config = dict(
    num_hidden_layers=13,
    hidden_size=64,
    num_attention_heads=2,
    num_key_value_heads=1,
    head_dim=32,
    intermediate_size=256,
    vocab_size=2048,
    hidden_act='squared_relu',
    norm='layernorm',
    norm_place='pre',
    norm_eps=1e-05,
    positions='rope',
    rope_theta=73800.0,
    rope_fraction=0.5,
    qk_norm=False,
    attn_scale=0.177,
    bias='none',
    tie_word_embeddings=False,
    parallel_block=False,
    init='uniform',
    init_std_qkv=0.0687,
    init_std_o=0.0,
    init_std_up=0.0687,
    init_std_down=0.0,
    optimizer='adamw',
    learning_rate=0.00484,
    beta1=0.95,
    beta2=0.95,
    weight_decay=0.049,
    lr_head=0.0086,
    max_grad_norm=0.5,
    warmup_steps=220,
    schedule='wsd',
    decay_fraction=1.0,
    decay_shape='pow',
    final_lr_fraction=0.1,
    batch_tokens=[16384, 32768, 49152],
    max_seq_len=128,
    doc_mask=True,
    train_tokens=116900000,
    max_steps=3839,
    dataset='wikipedia_en',
)
Each number is 128 + 32 x the weight over its row's rms, rounded and kept within 0 to 255. Layers, rows and columns count from 0. The size above them is the row's rms in percent of the matrix's.

# layer 8 MLP up, 256x64, rms 0.191, rows 0-104, columns 0-63
size [ 98  98  98  91 110 120 105 105  46  39 116  85 104 106 102 107  94  48  97 106 113 114 110 103 107 106  94 109 113 106  99  90 105 108 115 114  98  98  96 103  88  94  90 112 122 100  83  89 121 104  99 127 112 114 106 110 102  94 100 108  90 100 126 107 103 107  97  97  95  91  96 119 110  99  85  93  98 103 106  97 107 120  96 107  49  77 116 110 109  89  88 102  94  96 108  54 114  51 102  96 106  51  95  82 115]
[[109  89 113 136 159 128 194 149  89 111 116  86  95 109 116 159 135  83 110  67  86 118 158 155 110 139 100 161 125 116  99 117 162  30 175  84  96 132 174 111 114 146 124 176 169 143 134 133  89 191 149 189 129 115 113 157 134 135  83  97 126 143 157 128]
 [141  80 168  69 104  89 199 142 120 105 100 131 106 167 103  92 140 104 132 214  84 104 135 153 151 126 135  81 172 118 101 136 115 128 156 182  74  98  86 100  72 117 128 122 167 134 146 115 128 104 117 191 172 116 126 148  92 146  93  97 115 118 144  89]
 [ 96 131 137 110  98 159 149 178  90 160 103  46 117  99 159 102 111 117 109 117  62 107 121 154 132  96 125 121 102 133 144 128 172 154 158 148 139  59 164  98 100 120 114 176  89  95 204 122  93  87 104 122 201 128 122  90 103 139  79 146 143 107 118 164]
 [156 127 135 165 156 159 115 189  75 193 157 114 132 109  87  87  95 136  84 200 123 104 119 132 142 208 138 146 129 104 104 160 187 135  92 138 114 105 110 126 107 184 105 185 103  54 133 121 157 131 120 143  93 146 107 104 105 160 150 101 125  96 106 125]
 [145 173 151  99 168 137 137 187 119 141 110  64 124 115  94 146 124 132 137  77 100 125 159 160 161 121 115 107 126 147 174 150 110 106 116 106 156  64 222 109 135 202 111 147 110 154 124 168 108 145 157 153 104 124 148  67 136  81 137 147  90  61 122 138]
 [133 146 125 138 150 135 109 132  98 104 113 131 131  69 155 135 120  91 186 184  89 115 140 133 145 144 119 102 210 159 122 107 158 129  94 162 116 147 165 112 124  86 181 131 120  73 157 131  85  89 125 160 133 105 108  30 100 107 183 114 168 158 184 145]
 [146 164 148 144 136 116 138 128 108 152  85  97 163  97 128  85  89 114 181 191 134  65 128 151 190 147 148  85 181 160 138 114 144  91 142 145 149  72 155 102  55  94 104 118 136 142 151 170 168 147 101 153 175 146 135  66 109 110  99 125 146 181 110 120]
 [170 116 115 110 167 208 220 180  91  99  88 122 129 134 101 127 124  61 132  96  91 124 136 150  83 129 112 149 148 115 115 128 165 124 111 165 160 142 156 107 120 101 100 112  88 124 161 102 148 101 147 146  94 168 174 107  79 128 101 124 160  92 107 197]
 [146 115 145 147  97 166 149 153  74 148 136  60 121 111 125 102  94 103 196 132  99 121 136 146 154 124  83 109 161 142 164 126 138  96 104  73 131  81 122 180 118 117 134 149 114  78 182 123 154 127 147 203 192 142  69  94 103 112 110  56 130 111 126 123]
 [156 110 139 110 110 152 176 145 115 129 157 126  85 118 131  81  97 117 194 152 114 129 142 210 147 154 100 110 132 160 192 183 100 108 132  99 137 104 107 152  55 130 146 181 144 105 151 166 102 121 190 174 149 133  90 107  95  81 107 122 164 129 170 162]
 [157  89 100 150 142 156 164 117 126 116 102 132 119 126  55 112 139 135 139 144 114  84 128 143 139 125  76  72 167 110 154 169 104 153 126 142 143  76 168 122 103 204 133 134 133 139 139 119  66 147 141 204  78 173 133 149 141  69  80 105 166 118 126 193]
 [198 140 138 103  88 158 150 155  40 121 148 120 132 113 150  98 118 149 114  61 197 117 100 134 113 125 139 109 146 102 141 138  99 139  70 116 156 114 136 175 167 145  82 126 104  94 139 170 111 142 114 178 140 119 108  93 143 141 190 142 113  45 151  97]
 [ 86 194  82  99 128 171 132 125 132 163 104  80 147 113  99  60  88 119 125 159 132  69 172 114 177 160 123 120 157 147 103 164 193 127 140  94 117 128 151 176 112 119 110 143 155  70 160 189 155 123 112 116 163 119 137 103 118 104 113  75 173 168 154 115]
 [206 110 134 120 104 164 114 143  68 188 136 146 113 130 111 139 151 140 136 108  96 142 136 135 145 223 131 156 177 152 141 129 138  99 159  94 157  41 192 139 130  80 141 146 134 134 133 138 106  74 146 111 124 128 108 107  76 116 128 136 135  51 127 110]
 [138  99 135  83 109 117 181 105 156 103  74 128 124  91  96 159 110  27 167 119 139 176 148 123 140 148 111  44 139 119 147 104 156 126 134 145 159  89 116 148  99 106 135 137  99 164 168 111 143 137 139 165 150 101 120 144 145  49  70 137 157 106 173 105]
 [121 146 132 133 169 100 124 117  73 153 151  48 151 128  54 126 138 111 146 142 134 100 218 159 191 121 110  90 134 109 130 164  78 114 137 124 142 112 148 121 122 117 162 210 102  81 132 162 136 121 162 120 147 163 128 126  57 122 125 133 139  77 163 137]
 [120  73  91  96 150 104 126 177 124  68  66 154 114 142 113 156 117  87 194 128 109  95 123 111  99 138  76 182 112 156 169 138  96  92  84 146 159 161 176 125 117 152 122 115 105 144 122 169  93 115 141 180 145  86 114 144 138 109 186 111 203 147 138 104]
 [127 108 157  88 103 173 168 156  64 153 127 106  85 110 122 106  94 135 161 142  90 100 128 156 163 131  79 141 160 143 188 143 161  92  96 137 112 122 116 175  94 182 140 159 107 106 168 147 139 124 143 183 146 174  77  90 106  71 139  53 150 153 148 111]
 [150 169  62  90  88 106 159 128 157  87 133 166 143 124 125 106 108 112  96 187 130 104 136 114 167  99  94 112 203 146 124 141 108 115 148 141 150 119 185  87  75 126 115 123 118 187 137 177  69 142 176 148 201 121 115 138 118 101 119  89 126  79 124  91]
 [130 112 178  47 161 185 126 146 120 148  97 114 131  74 116 136 114 134 190 183 105 114  83 255 104 139 122 113 131 154 176 100 138 109 123 142 147 115  95 163 147 101 122 138  57 101 151 102 123 132 144 142 108 155 144 126 108 137 121 108 146  93 119 125]
 [122 106 141 117 113 159 139 161 107 160 118 170 134 105  69  95  94  97 117 154  96 133 126 140 133  94  76  75 184 121 182 142  93 164 143 110 103 167 104  88 134 118 153 148 116 121 185 172  93 100 222 116 142 128  93 130 136  58 113 131 159 104  70 144]
 [150 167  98 125 119 126 122 180 157 101 108 132 123 123 102  90 110 173 168 116 106  80 124 153 120 152 140 152 159 108 136 110 162 126 121 119 127  79 135  94  56 117 207 158 198  50 160 141 150  69 116 136 114 139 104  85 146  84 149 127 182 147  96 167]
 [164 131 153  53 149 112 176 160  96 121 108  63 112 150 170 137 124 113 133 108  66 162 177 168 198 101  94 153 100 114 186 150 145 131 109 145 142  99 113 166 101 131 150 173  90 102 113 114  92 113 139 116 176 128  68 125 184 113  75 122 136 124 122 144]
 [ 88 106 148  90 158 135 120 161 114 116 164  78  74 150  82 137 113 156 179 109 122 104 147 138 123 132 117 134 159 167 108 137 227  73 149 147 138  90  80 150  78 110  90 157 120 165 177 158 140 144 116 160 119 107 103  94 164 157 194 139 108 152  87 149]
 [141 127 117 130 161 116 113 156 134 169 157 100 119 145 119 157  69 181 197 178 103 106 180 105 147 133 114 108 122 145 102 165 169 152 147 100 114 133 149 118  70 142 154 196 106  79 120 112 137 158 145 133 103 157 157  90 117 126 112  58  96  30 119 116]
 [111 150 187 140 174 120 127 156 150 100 125  71  55 138  62 141 133 134 139 147 110  97 139 137 198 157 112 109 133  91 174 128 116 120 129 135  93 125  92 172 126 123 169 199 129  72 136 128 169  89 135 125 152 126 130 114 103  49 105 130 163 117 142 191]
 [ 87 154 153 131 118 179 146 144 176  88  68 118 113  71 125 142  99 160 149 177  78 160 118 111 106 130 136 129 200 146 140 154  94 150 146  70 122 145 130 144 142 146  97 121 111 116 154  67 152 155 163 185 167 159  97 131  95 102 143 105 163  54 102 159]
 [165 111 129 103 134 190 142 146 134 127 161 140 135  94 114 133 109 115 209  59 152  60 167 120 142 193 116 120 124 176 141 181 127 100 127 133 132  53 117 179  61 123 111 203  93 138 105 118 106 126 119 134 183 150 115 112 137 114 153 123 114 125 143 144]
 [146 132 144 123  68 142 107 146  84 139 151 166  88 145 110  84 121  86 104 164 122 148 125 129 163 119 112 155 159 131 115 135 119  99 118  78 172 164 132 131  68  80 116 171  97 171 107 203 143 108 169 140 114 134  99 118 119  75 165  89 224 110 153  91]
 [177 100 171 132 119 128 102 157 128 164 120 107 107 103  74  72 148  64 218 157 150  95 211 113 139 167 108 145 146 125 169 170 114 134 111 139 133  92 145  93 111 126 196 161  71 132 105 128 129 156 131 179 124  97 112 136 127 101 151 103  91 108 130 132]
 [193 115  72 154 145 115 123 172 131 124  90 168  51 126  70  84  96 110 137 104  34 113 181 112 173 139 111 130 158 140 188  96 160  68 136 137 138 136 146 131 155 152  89 149 122  85 128 118 181 139 123 140 140 133 128 150 138 117 108  81 140 156 135 147]
 [160  82 192 158  79 150 123  96 131 141 156 106  92  88  77 102 158  99 169 148 142 118 156 153 112 122 127 141 183 137 170 140 138 108 104  89  98 120 128 184 137  63 194 118 173  86 129 126 124 117 143 109 167 206 164 110 136 104  77 150 155  98 138 128]
 [149 100 142 135 146 141 124 195 120 104 176 136  97 117  50  69 103  70  99 149  91 141 142 131 127 144  89 110 128 207 190 206 156 155 156 143 133 115 151  98 150  91 145 151 136 168 122 163 143  99 150 143 114 113 156 125  83 117  82 116 132  80 151 123]
 [139 156 146 110 180  96 116 132  76 119 167 122 127 129  98 112 133  96 125 178 154  61  87 173 176 110 127 144 222 107 126 131 144 147 138 151 114 158 102 163 101  96  95 137 143 119 202 152 108 112 141 158 118 110  76 130  62 108 146  74 186 120 127 140]
 [148 141 116 136 110  97 144 124 159 120  90 114 135 125 151  92 100 111 131 109  83 140 176 164 158 130 104 143 199 157 100 154 119 127 146 113 136 113 168 138  50 168 170 138  95 126 117 151  97 101 137 173 138 166 118  40  95 152  75 117  85 204  78 153]
 [118 107 127  61  86 185 123 132 110 180 144  58 129 132 140 115  59 151 151 127 118  95 157 137 158 176 133 163 137 117 115 120 160 128 131 160 171 155 104 129  83 140 151 111 133 108 167 111  99  85 153 146 186 138  33  87 113 111  99 147 149 107 176 162]
 [ 97 109 168  81 116 129 140 181 152 185 152  89 118  83 153 136 109 104 144 157 114 116 120 183 130 126 133  71 134  85  96 156 178 112  66 122 135 117 132 155 113 125 180 113 132 160 137 153  92 101 138 133 162 226  74 143  83 125  97 127 103 117 100 184]
 [115 122 186 112  79 142 109 145 151 154 151 110 134 131 152 138  85  73 149 161 126 147  88 108 181 155 104 134 147 214 162 118 149  77 126 117 130 112 100 142 101 129 177 115 100 155 168 125 166  92 158 112 164 120 105  67  83 149 135 146 186 160 206 120]
 [153 178 192 113 124 160 160 106 127 153  93  83 128  76  84 130 122  86 151 117 121 134  76 146 232 167 135 143 141 126 196 133 114  76  89  70 141 114 124 127 128 159 137 145 108 116  94 187 129 115 123 135 192 105 140 100 135  78 117 153 113 140 130 126]
 [135  82 147  81 145  99 119 134 118 171 179  83  90 138  70  76 149 158 166 142 110 143 115 146 103 183  91 119 142 149 177 116 124 138 119  84 120 170  85 146 129  88 137 128 119 105 144 151  98 147 204 123 120 162  72 123 104 120 158  52 129  57 114 135]
 [120 129 159 101 166 119 164 165  64  96 133 103 102 121  75 136 112 109 178 107 153 154 211 119 134 142 124 107 106 161 141 136 129  60  99 152 206 115 103 155 110  93 140 135 126 168 119 183  71 168 124  98 106 126 125 165 143  87 105  53 121 126 144 129]
 [128 148 172 136  60 175 102 131 174 119 129 126 141 133  86 104 117 142 130 104 154  75 116 204 130 152 117  81 210 114 146 114 147 132  47  91  89 156 112 164 138 185 125 154 136 107 182 174 112 136 146 109  81 134 101 131 107 142 129  87  94 114 153 130]
 [156 123 127  78 102 154 104 147 165 102 133 158 118  79 170 132  97 150 217 125 159  93 107 138 110 103 125 135 144 169  86 208 143 134  87 101 115 130 108 176  49 110 105 192 152  58 136 123 102 156 135 105 125 105 126 112 140 156 152 117 131 101 127 170]
 [175  75  93 136  86 114 200 100 114  89 115 164 127 157 151 110 136  96 148 145 162 177 116 154 128 150  98 101 115 174 102 145 134 122  97  85 183 149  96  97 110 108 159 182 105 115 135 113 102  95 176 133 153 159  88  74  95 102  95 133 203 120 155  90]
 [148  80 101 120 106  87 161 191 141 172  90 117 114 115 112  86 126 113 179 129 158 103 198 143 156 122 116  52 134 177 118 127  77 134 139 131  67  75 129 130 116 171  82 166 119 119 138 102 181 130 125 136 131 176 119 124 134 166  86  94 164 118 173  98]
 [136 170 201  78 103 178 123 144 121 160 118 158 138  51  95 157  87 140 153 133  98 129  93 131  86 135 121 103 196 150 132 111 184  63  89 132 126 157 104  77 146  78 137 140 175 113 136  87  97 121 160 143 122 146 143  92  93  77 118 115 157 128 101 136]
 [106 107 124 195 117 150 216 122 150 159 107 112 158  97 140 113  27  96 145 130 154 121 142 180 154  94 125 140 159 137 123  83 153  49 139 162 105  83 146 101 121 137 123 162 105 135 108 100 126 107 116 192 167  94 124 113  83  92 130 121 136 117 104 104]
 [111 118 122 111 132 101 108 192 104  86 123 138 156 141 142 121 161 130 202 116 135 149 109 161 174 145 111 162 115 115 114 112 117 105 110 114 129  96 179 137  29 193 132 201 126 156  99 178 104 133 194 163 138  54 126  94 121 145 111 124 131 138 146 113]
 [156 163  93 100 102 154 133 158 140 138 171  98  48 115 128 117  80  90 140 114 123 145 165 232 197 135 138 133  87 142 153 150 150 116 130 126 147  82 121 118 115 131 120 115 171  78 122 130 134 120 162 123 101  94 132  58  98  72 122  93 124 100 181 137]
 [174 121 137  90  51 154 129 141 142 150 149 149 106 138 198 113  95 115 173 118  77  96 140 139 118 141 135 109 127 180  93 157 162  69 145 154  83 102 120  99 142  85 178 114 141 144 127  96  82 165 186 143 117 157 141  82  91 145  59  95 135  89 109 133]
 [146 162 122 135 173 104  99 128 121 132 112  93  67 130 152 151 101 171 150 203 136 115 199 151 125 131 119  79 175 123 125 204 173 149 170 140  69  91 114 113 114 149  78 114 100  75 174 149 113 183 119 126 141 129 125 125  98  91 105  86 129  97 107 108]
 [183 133 153 148 133 173 146 111  95 140 188 121 162  97 114 111  82 131 128  82 106 107 156 121 157 199 110  96 117 164 128 153 123  75 126 127 140 117 104 119  64 145 171 139 118  87 176 148  96 110 124 140 214 161 136  73  92 132 169  73 147 117  99 166]
 [146 138 170  71 104 161 122 131 125  87 180 115 101 109 160 160  74 129 190 104 127 139 183 132 187 160 128  85  94  94 141 141 169 119 138 126 159  85  82 106  96 126 167 159  95  92 109 150 142  88 139 116 198 114 133  67 117 162  75  90 131 125 154 118]
 [180 107 151 153  79 171 134 206 139 134 156 141 133 137 100  82 141 143 171  93 148 143 118 175 110 112  85 127 136 135 105 174 120  96 153  64 140  95 152 128 102 121 101 157  82 156 154 183 122  79 157 119 115  87 122 105 164 142 112 136 192  77  93  74]
 [122  75 179 104 151 118 180 130  82 158 120  85 114  68 114  80 113 163 152 153  89 148 182 147 131 156 116 133 141 136 159 128  88  76  84 155 105 145 167  91 139 143 116 183 138 117 127 101  77  68 149 123 126 148 160  78 113 168 137  53 150  93 129 136]
 [134 127 145 115  95 124 109 103 113  88  98 166 102 135 130  60 132  64 142 149 139 108  83 192 161 142  51 179 187 169 164 131 107  80  84 105 117 144 129 124 107  88 116 124 122  95 137 151 168  99 112 136 144 155 123 134 163 138  99 134 204 166 168 162]
 [208 119  99 116 110 113 163 159 159 123 112 152 109  69 140 127 137 157 161 162  30 127 118 141  64 115 103 194  92 158 128 147 140 107 121 132 124 157  87 106 124 151 164  97 159 130 107 138 116  67 121 157 149 117 122 118 138  94  69  56 117 139 157 143]
 [126 100 105  55 134 134 154 127 122 145 149 145 154 121 107  60  71 111 168 141 120 160  96 110 188 105 137 140 208 158 123 158 154 119 146 146  77 134 160 140 104  90 120 124 136 127 118 166 134 129 124 140 116  96 140 101 152  79 119 100 161 152 233 185]
 [113 102 126 153 126 131 126 147  91  98 125 167  86 120 171  95  66  72 157  91 169 159 147 144 144 156 138 137  87 172 162 111 128  67  80 134 198  88 155  94 149 176 113 174 144 143 129 210 147 124 132 176  98 133 119 139 147 128  98 106 186 125 125 157]
 [183 147 163  77  82 135 117 134  71 160 172 149 128 105 108  63 117 152 121 106 128 132 135 120 165 144 120 139 122 164 170 128 110  93 153 107 143 136  92 141  49 172 195 167  78 106 144  91  83 141 170 155 126 141 116 112 131 121  95 149  81 197 105 151]
 [156 167 168 108 108 154 156 130  99 156 108 128 128  92 117  70 169 167 115 106 130 127 140 143 113 183 159 107 176 177 151 142 124 132 178  98 151  71  82 186 100 109 115  99 104  90 119 178 115 107 176 115 106 163  79 141  89 155 149 119 134 130 143  37]
 [125 158 182 124  89 175 117 132 156  76 129 137 110 136 104 107 124 117 157 135 164  99 129 133 172 168 104 159 132 185 115 112 195  65  68 110  86 107 145 138 142 122 197 126 138  99 135 143 127  74 122 141  63 140 155 108  91  77 160 134 143  78 165  85]
 [158  97 135  94 125 150 142 172 158 150 135 119 109 106 160 137 121 105 108 122  59  60 153 175 175 133 109 131 154 134 172  86 114  67  97  58  93 142 158 104 100  97 154 186 193 130 103 144 118 147 115 141  97 190  96 143 106 110 156  97 176 152 121 143]
 [127 121  90 132 103  90 181 125 147 170 187 114  93  82  94 150 112 143 152  70 115 147 163  96 142 109 109 125 141 218  69 172 196 139 120 138 155 133 141 126 105 141 107 143  83 131 186 168 135 167 160 157 162 133 110 135  73 106 124  92 125  89 121 156]
 [116 144 142  85 173  93 139 151 122 113  88  93  95 103 117  61 100 137 134 119  95 145 105 214  91 197 138  73 145 130 149 149 136  97 141 134 168 154 138 166 109 109  91 140 153  99 120 128  58 134 151  92 192 101  70 144 112 130 169  85 133 139 112 156]
 [138 167 186 102  97 149 135 160  38 172 130 113 136 112 110  81  81 146 144 158 198 124 111 135 154 124 145 106 134 117 140 189 135 118 111 114 199 135 131 114 138 161 138 152 115 131 101 101 104  95 151 155 134 148  97  31 104 172 120  92 102 109 131 172]
 [109 109 152 110 152 142 202 136  86  94 121 105 118 163  74  93  91  85 165  97 117 142 115 146 110 122 111  77 113 116 127 121 162 141 124 143 171 194 158 103 166 133 144 167  72 140 152 128  80 139 196 128 113 129 132 135 157 131 103 100 188 152 153  41]
 [113 140 152  74 148 180 137  98  81 138 154 124 133 131  65 156 102 122 145 123 139  63 174 193 144  99 123 120 137 123 167 152 122 129  97 156  88 119 110 132 150 102 183 167  75  65 177 112  86 139 110 136 138  53 125 104 135 164 184 105 144 100 155 151]
 [126 109  75 118 159  92 149 131  93 127 110 108 117 119  50 125 135 163 142 164  93  73 157 127 131 133 111 128 138 139 118 126 164  59 155 100 167 101 183 177 111 119 158 139 162 128 133 127  73 209 132 162  60 185  95 116 169 154 158 101 135 119 105 145]
 [118  80 155 131 176 218 121 114 120 169 135  76 152  65  97 106 103 127 130 146 166 142 162 168 131 135  95 156 118 128 119 112  82 115  91 148 163 137 114 146 101  59 107 135  87 189 149 127 114 101 144 190 129 188 149 137 122  91  69 111 143  98 120 127]
 [124 168 118 113  68 139 157 124 117 162  61  81  96 129  56 126 106 127 104 157 126  74 136 153 221 104 100 118 161 152 138 106 117 104 172 166 158 149 152 165 147 175 128 132 115 139 122 105 124 119 124 197 125 116 130 132 158  86 162 136 121  71  79  90]
 [120 108 148 133 164 127 157 184 147 126 107 118 152 150 145 168  95 107 152 138  63 172  96 182 132  97  99  69 173 130 216 153  98 130 111  71 134 131 197 141 109  89 103 154 171  87 143 133 173 100 138 129 108  87 160 116 124 141 136 102 122  77 108  96]
 [120 121 170 166 167 157 219 137 116 117 158  59 125 115 118 128 126 170 133  86  99  81 117 133 141 151 129  87 164 164 174 129 100  73  97 136 156 115 122 127 126  78  97 179  93 167 133 133  84 161 143 140  84  92  87 117 142 174 134 106 189 127 159  99]
 [161 126 154 144  73 157 143 201 155 169 103 120 102 126 148  77  87 154 128 147  76 103 151 108 135 133 112  96 112 100 139 140 164  50  95 153 204 154 134 155 140 174 141 175 117  83 132  75 133 151 121 135 106 117  92 110 143  84 127 119 148  79 177 166]
 [121 132 131 158 107 151 104 108 117 137 205 101 133 149 164  60  81 140 181 169 128 134 160 166 102 170 137 133 112 110  96 131 112 136  87 145 113 109 101 167 117 118 173 152 166 150  96 111 141  98 200 118  91 159 135  98 137  62 148  47 162  90 115  99]
 [182  92 107 167  64 169 117 193 111  95 129 115 138  95  85  98  98  56 164 132 106 188 127 111 108 116 132 130 113 194 136 190  84 145  87 143 142 125 131 129 165 143 115 154 168  77 127 165 107 112 136 149 190 124 122 125  64 121 118 131 154 124 147 116]
 [106 102 118  79 121 197 200 179 146 122 137  91 141 140  72 120 151  98 210 146 114 135 145 158 202 128 109  84 122 147 117 116 142 116 131  71  67 101 182 161 131 124  99 180  80 122 139 108 159 140 115 108 133 154 130  85  99 159 121 154 120 136 131 112]
 [133 144 103 154 119 147 175 154 144 131  99 107 107  92 195 137  78 152 173 142 128  87 148 137 137 137 127 126 161  85 102 135 113 129 183 157 155 179 126 170  98 161 119 143 161  97 133 101 150 127 145 167  92 109 118 106 120  26 120  70 150  78 103  56]
 [154 153 176  89 152 181 137 157 150 174  92 105 118 118  61 103 119 158 158 104  82  88  87 175 192 113  98 108 121  80 184 130 153 138  73 110 195 106 137 114 151 171 155 142  67 116 133 123 121  98 151 132 164 150 126  82 104 132 121 133 138  83 116 109]
 [133  88 172 170 106 182 129 132  93 117 144  82 116 101  91  90  95 108 135  93 130  95 126 124 175 148 137  73 152 121  87 123 188 102 150 123 109 125 100 152  87  92 107  81 152 121 139 214 190 114 132 173 119 159 125  65 117 108 132 136 142 155 193 110]
 [116 155 132 114  72 166 163 158  95 106 120 132 103 144  79  65 122 120 132  85 121 166 142 107 164 118 127  70 161  81 173 145 146 102 112 106 133 126 109 175 164 140 114 188 123 122 144 132 112 120 195 154 116 115 115 159 133  57 106 122 167  73 168  51]
 [125  90 157  97 140 121 149 151 102 122  66 152  98 116  91  40 105 104 154 171 151  74 174 116 212 155  99  98 129 128 184 166 157 137 137  86 142  93 162 152 150 109 106 156 121 140 151 130  84 109 142 139 191  77 147  85 131 142 134 111 141 115 150  99]
 [102 130 113 153  84 171 180 139 113 125  86  57 107 138  89 139 137  77 162 151  77 106  77 153 113 108  98 107 127 108 225 163 101 151 148 153  87 127 120 153 112 116 133 121 146 119 178 133 157 141 166 170 111 173 143 120 165 154  81 152 150  83 148  88]
 [130 136  91 162 103 170 149 102  78 141  69 146 110 119 116 143 130 116 111 125 168 116 113 114 126 159 125 166 199 156 146 146 163  60  81 134 195 140 127  91 119 134 147 162 102 130 203 161  88 166 149 135  93 124  90  90 136 116 127 134 174  69  69 102]
 [145 101 106  84  75 149 188 178  81 131 139  83  68  90 117  97  66 117 146 129 100  96 132 147 142 167  70 133 151 176 140 149  79 112 123 111 128 116 124 196  81  66 139 149 121 114 181 161 102  96 139 134 145 116 120  80  86 129 112  95 149 133 114 148]
 [142 160 139 106  78 115 137 131 121 129  96 121 157 131 180 138 156 121 157 154 120 127 109 125 118 127 134 140 110 182  71 181 156 102 136 132  65  55  85 136  48 104 152  98 103 187 127 155 159  96 111 218 161 124 146 108 128 142 106 105 151 101 169  92]
 [148  87 169 177 123 126 141 188 142 122 106 155 103 128 126  19 150  96 116 202 124 133 120 147 157 109  82  67 171 104 127 181  87 115 114 115 142 114 127 109 122 111 108 161 107  97 173 170  93 101 150 128  90 130 122 146 122  97  95 109 159  68 149 121]
 [211 161 116 100  88 182 112 165  89 202 137 137 116 119 106 110  94 143 136 115  71 149 179 230 158  76 148 123 128 117 123 137 155 143 133 126 131 137 148 105 122  92 155 169 150  95 148 118 107  78  98 134 130 157 119  90  81  91 114 106 116 137  95 129]
 [171 124 148 148 120 189 198 128  75 204 151  55 114  99 121  86 137 135 135 128 119 113 164 130 143 200 132 146 117 130 118 156 134  80 107 153 107 116 176 139 135 144  88 168 134  94 115 116 124 138 116 119 169 126 150 110 139 135  58  70 199 140 146 140]
 [175  70  98 146 159 156 107 140 126 139  98 150 140 151  68 128 122  72 167 145 158 152 106 111 109 126 118  82 145 134 164 165 132 124 114  42 151  53 132 123 135  98 137 173 119 137 123 187 110  99 123 131 200 155 150  48 144 120 177 119 148 123 134 124]
 [175 150 156  51 155 196 145 148 176 200  60 140 126 127 140 152 114 112 107 121 144 113 119 117 140 129  95  86 133 159 109 103 123 140 155 135 118 158  91 140  95 169  62 117 121 118 172 132 119 130 139 160 140 149 137 140 101  93 109  40 169 107 177 162]
 [135 142 169 161 118 174 165 165 139 194  84  65  84 141 130  76 120  75 189 100 153 127 114 159 203 117 113 126 123 132  83 138 106 177 109 150  72 144  89 145 114 149 155 120 137 127 163 109 172 158 120 127 116 104 115 117 107  98  82 100 140  61 111 127]
 [189 120 102 143 122 160 151 103 114 128 136  95 126 153  90 145 154 107 131  99 116 108 101 168 118 213 114  57 113 149 170 143 152 109  93  55 123 141 134 116 159  61 165 155 105 116 142 157 105  91 156  92  95 190  85 110  97 157  86  94 131 148 156 157]
 [112 107  83  41  66 107 124 130 116 107 156 123 154 121 125 105 130 157 108  82 160 141 118 134  90 120 102 158 166 163 158 142 127 125 111 104 187 112 158 137 142  68 167 164  63 144 176 141 102 141 224 146 163 143 103 158 135 124 127  76 142 111 110 151]
 [159 113 100  78 142 185 155 140 134 198 111 118  82 118  56 147 115 110 137 152 134 116 152 119 134 152  88 146 143 129 146 204 155 102  88 148 122 104  87  99 164 120 145 164 114 155 142 119  98  74  96 149  92 129  35 118 116 122 119 114 171 121 189 152]
 [179  78 133 106  81 149 154 188  96 120 105 113 100 129 104 132  68 120 146 150 143  87 122 186 149 175  90  88 161 191 149 122 143  88  93  74 112 117 122 187 102 114 126 154 143 113 169 113 109  96 140 180 182 129 156 105 108  99  66 102 153 119 128 134]
 [148  84 110 133 154 121 168 122  95  77 106 118 126  89 109 128 106 118 132 159 117 108 141 114 211 152 119 103 171 138 128 213 172 128 159 148 135 149 166 160 108 148  82 136  77 131 148 131  88 188 127 161 137  99 109 140 173  66  82  91 130 136 193  98]
 [142 131 120 119 103 138 180 191 111 142 152  84  97 101 135  72  51 123 171 150 110 120 136 176 155 150  61 135 147 149 166 144 138  94 102 107 138 119 148 162  71 122 186 155 106  99 155 163 112 126 155 186 145 139 102  93  90  98  68  95 144 106 110  98]
 [116  83 112 116 153 122 126 154  55 112 157 144 111 131 130 118 131 119  96 146 110 123 123 212 139 137  74 157 109 131 105  92  97 123  98 123 135  72 214 169  66 103  90 144  64 149 183 108 149 172 153 136 155 158 153 115 126 145 152 143 120 152 171  83]
 [115  98 143 181 156 179 141 120  28  72 123 116  96 119  84 150 130  94 131 139 120 133 155 141 184 166 151 125 141 121 107 125 137 115  69 120 120 111 142 155  24 163 126 164 167 129 156 156 137 151 137 141 146 142 133 126 105  79 123  60 147  99 161 132]
 [139  78 169  48 112 106 147 139 144 119 169  97  89 119 106  78 116 132  86 128  85  53 151 143 120 138 104 167 142 134 114 101 134 129 171 154 184 111 159 145 122 161 162 124  71 114 149 138  93 163 157 168 186 104  83 119  68 114 155 110 154 135 174 146]
 [169 112 100 136  85 148 170 181 119 112 131  92 110 158 131 107  74 129 188 116 124 114 143 157 140 168  62 119 141 142 181 164 139 100  90 126  92 147 103 186  98 122 160 157 122  87 184 176 131 166 173 192 166 161 113  72 119 120  92  94 134 121 118 136]
 [ 97 139 204 124  85 106 141 180 148 164 128 107 120  86  78 145 131 107 172 116 114 107 109 201 112  96 154 118 162 121 134 145 112 132  96 146  87  69 160 155 165  79  66 164  73  83 162 151 143 159 147 127 105 114 125 116 117  96 178  98 127 105  82 146]
 [102 132 198 113 134 158 125 176 131 135  73 106  86 173 141  91  75  67 108 177  90 124  99 150 144 118 133  76 158 157 147 156  68 185 140  79 169 151 107 107  85 137 106 184 121 157 129 108 136 157 133 134 124 122 110 160 143 127 112  95 134 154  54 139]
 [ 98 142 115 117 151  79 143 161 121 142  74 115 147 126 144 100  99 111 126 162  73 113 112 207 150  95  75 108 147 118 160 176  44 163 131 107 150 108 130 108  89 174 162 194 135 107 146 150  67 158 123 126 173 166 105 116 166 115 162 112 104 139  90 145]]